Weights of a small GPT-style language model, trained from scratch on English Wikipedia: capped logits.
Each number is 128 + 24 x the weight over the matrix's rms, rounded and kept within 0 to 255. Layers, rows and columns count from 0.

# layer 10 MLP up, 384x96, rms 0.123, rows 264-283, columns 64-95
[[176 136 117  76 108 136 127 112 110 128 130 132 131  99 148 151 149 139 124  98 149 130 160 135 156 117 128 134 125 150  79 163]
 [143 139 137 105 146 116  83 116 140 126 113 145 107 138 128 137 148 135 143 134 107 141 133 132  84 161 143 109 110 147 110  85]
 [128 111 116 120  89  88 138  82 156 179 146 120 128 166 119 119 156 160 110 114 118 162  81 114 131 134 135 126 126 144 110  78]
 [144 131 128  91 157 140  81 175 141  95 155 117 118 141 135 147 160 138 169 147 121 144 155 169 186 142  99 106 129 151 145 124]
 [128 130 149  96 126 103 105  87 123 137  72 105 119 138 165 168 112 134 133 122 155 171 155 102 141 148  93 118 138  94 127 143]
 [127 106 120 136 152 154 150 134 123 109  98 135 126 113 128 146 141 109  96 108 136 159 150 134 127 113 136 120 114 139 113 135]
 [124  79 111  79 130 149 145 164 120 153 121 139 161 157 158 153  84 140 129 112 137 117 137 163 147 118 131 127  94 105 132 163]
 [154 117 127 118 156 137 148 121 145 106 150 146 113 102 105 135 122 119 121 150 139 117 158 140 137 133 158 123 162 147 131 121]
 [172  97 138 112 110 124 127 118 146 123 157 126 108 109 140 163 141 144 152 150 144 111 107 130 131  91 103 129 169 142 111 145]
 [110 141 147 109 147 105 147 168  97 114 125 149 151  90 146 113 149 135 155 130 162 156 117 120 111 139  53 128 129 151 128 147]
 [126  94  83 154 115 146 128 120 108 146 133 145 158 120 143 165 132 167 113  83 116 144  84 120 137 109 119 117 121 152 124 174]
 [173 140 103 131 160 115 104 115 152 176 130 145 127 122 124 126 148 147  83 170 122 161 156 107 168 105 107 145 166 115 112 168]
 [103 127 104 107 149 133 108 171 137  91 114 106 132 112 125 144 143 131 150 152 138 124 111 136 121 156 104 135 105 138 106 107]
 [134 167 118 111 141 111 139 134 169 126 113 152 126 146  85 143 157 154 124 101 148 128 113  86 156 121 106 171 158 108 119 145]
 [159 134 133 111 140  97 146  73 132 114 151 156 132 145 112 120 136 163 125 112 133 152  95 122 109 127 103 119 130 141 111 121]
 [168 129 114 114 101  88 131 107 153 122 135 133 134 154 121 167 136 123 106 154 128  99 163  96 159 122  85  98 161 106  69 138]
 [122 135 121 102 133 140 131 132 173 146 154 108 128 103 160 151 174 100 124 171 172 134 133 121 141  95 137  81 127 131 139 104]
 [146  84  92 105 143 161 125 118 146 141 126 152 101 193 160 136 124 125 117 118 120 127 118 129 162 156 100  96 109 173  99 128]
 [104 112 130 105 161 168  95 178  97 177 113  80 133 135 120 134 148 160 117 127 111 108 139 108 141 136 120 132 100 130 109 146]
 [147 120 104 109 126  61 122 109 124 126  99 166 130 152 119 210 102 146 151 158 186 137 143 108 121 167 170 118  87 169 114 103]]
# layer 10 MLP down (transposed), 384x96, rms 0.116, rows 264-283, columns 64-95
[[118 128 113 152  98 174 116 135 101 149 134 105  93 142 168  94 137 135 152 120 146 157  84 155 106 136 116 189 129 133 170 137]
 [119 142 137 132 118 133 130 122 147 149  96 134  69 110 115 106 134 148 143 154 128 136 135 138 124 117 137 132 155 168 134 125]
 [162 131 102  87 143 123  69 123 127 104 111 121 135 134 141 122 129 141 150  80 174  98 134  82 171 172 144 136  87 119 122 147]
 [137 146  97 131 130 108 132 100 136 100  82 162  45 123 139 134 142 100 109 143 144 112 128 141 132 143 116 110 107 125 117 121]
 [163 128 128 106 103 176 100 114  87 107 114 127 131  92 120 111  80 167 161  76  99 112 134  99  92 161 116 116  98  76 148  97]
 [121 124 143 110  93 111  75 138  99 130 133 112  91 129 120 146 164 142 166 128 108 106 124 112 140 146 126 120 147 142 133 111]
 [129 125 132 140 151 137 137 103 152 120 164  89 109 169  77 106 134 137 138 142 141 123 148 127 108 107 160 139 142 154 131 116]
 [150 128 103 114 123 159 121 122 120 137 117 129  12 111 142 147 128 113 139 124 121 130 104 149 120 138 124 145 108 117 132 153]
 [ 88 118 122 107 151 143 184 147 128 131 150 129 137 100 141 120 127 160  73 134 118 117 155 129 109 147 135 118 147 150 120 117]
 [105  97 141 148 172 138 108  87 107 142 166 138 132 140 114 170 121 122  96 112 157 148  83 139  97 136 149 142 160 135  87  92]
 [163 110 179  93 154 157 132 117 153 124 102 137 171 121 131 109 201 127  79  85  78 109 162  99 100 129 175 107 109 129 147 124]
 [ 84 115 158 103 122  87 134 141 105 141 146 117  92  84  99 163 126 116 119 126 147 113  83 130 105 171 139 151  49 115 167 111]
 [134 114 121 134  92 132 107 140 180 140 144 101  40 156 170 115 169 108 121 127 107 129 132 131 122 137 114 111 125 163 118 100]
 [ 92 105 126 123 124 136 135 119 167 131 140 106 137 156 134 126 106 171 145 126 131 153 145 142 132 131 158 157  96  80  84 142]
 [ 97 121 121 174 117  90 115 109 128 147 135 167 100 124 149 101 120 124 138 148 120 138 140 111 164 122 161 136 134 111 155 136]
 [131 159 109 115 127 139 123 125 155 146  94 170 114  69 122 123 113 132 151 125 172 133 105 121 114 107 150 119 147 159 152 120]
 [113 141 157 121 141 118 127 128 137 101 137 118 150 110 111  87 135 145 139  83 141 109 122 153 105 129  92 157 152 167 114 128]
 [137 117 113 112 117 152 130 161 132 113 101 160  18 124 118 111 147 161 112 108 132 142  96 128 171 130 136 124 133 108 143 100]
 [144  86 138 141 138 101 142 145 150 130 130 111  79 116 154 139 157 136 115 103 128 112  81 101 112 127 143 129 110 101 126 122]
 [148 136 127 101 122 117 132 104 150  94 163 124 150 103 102 109 105 114 141  74 106 106 138 142 143 113  68  96 149 176 169 131]]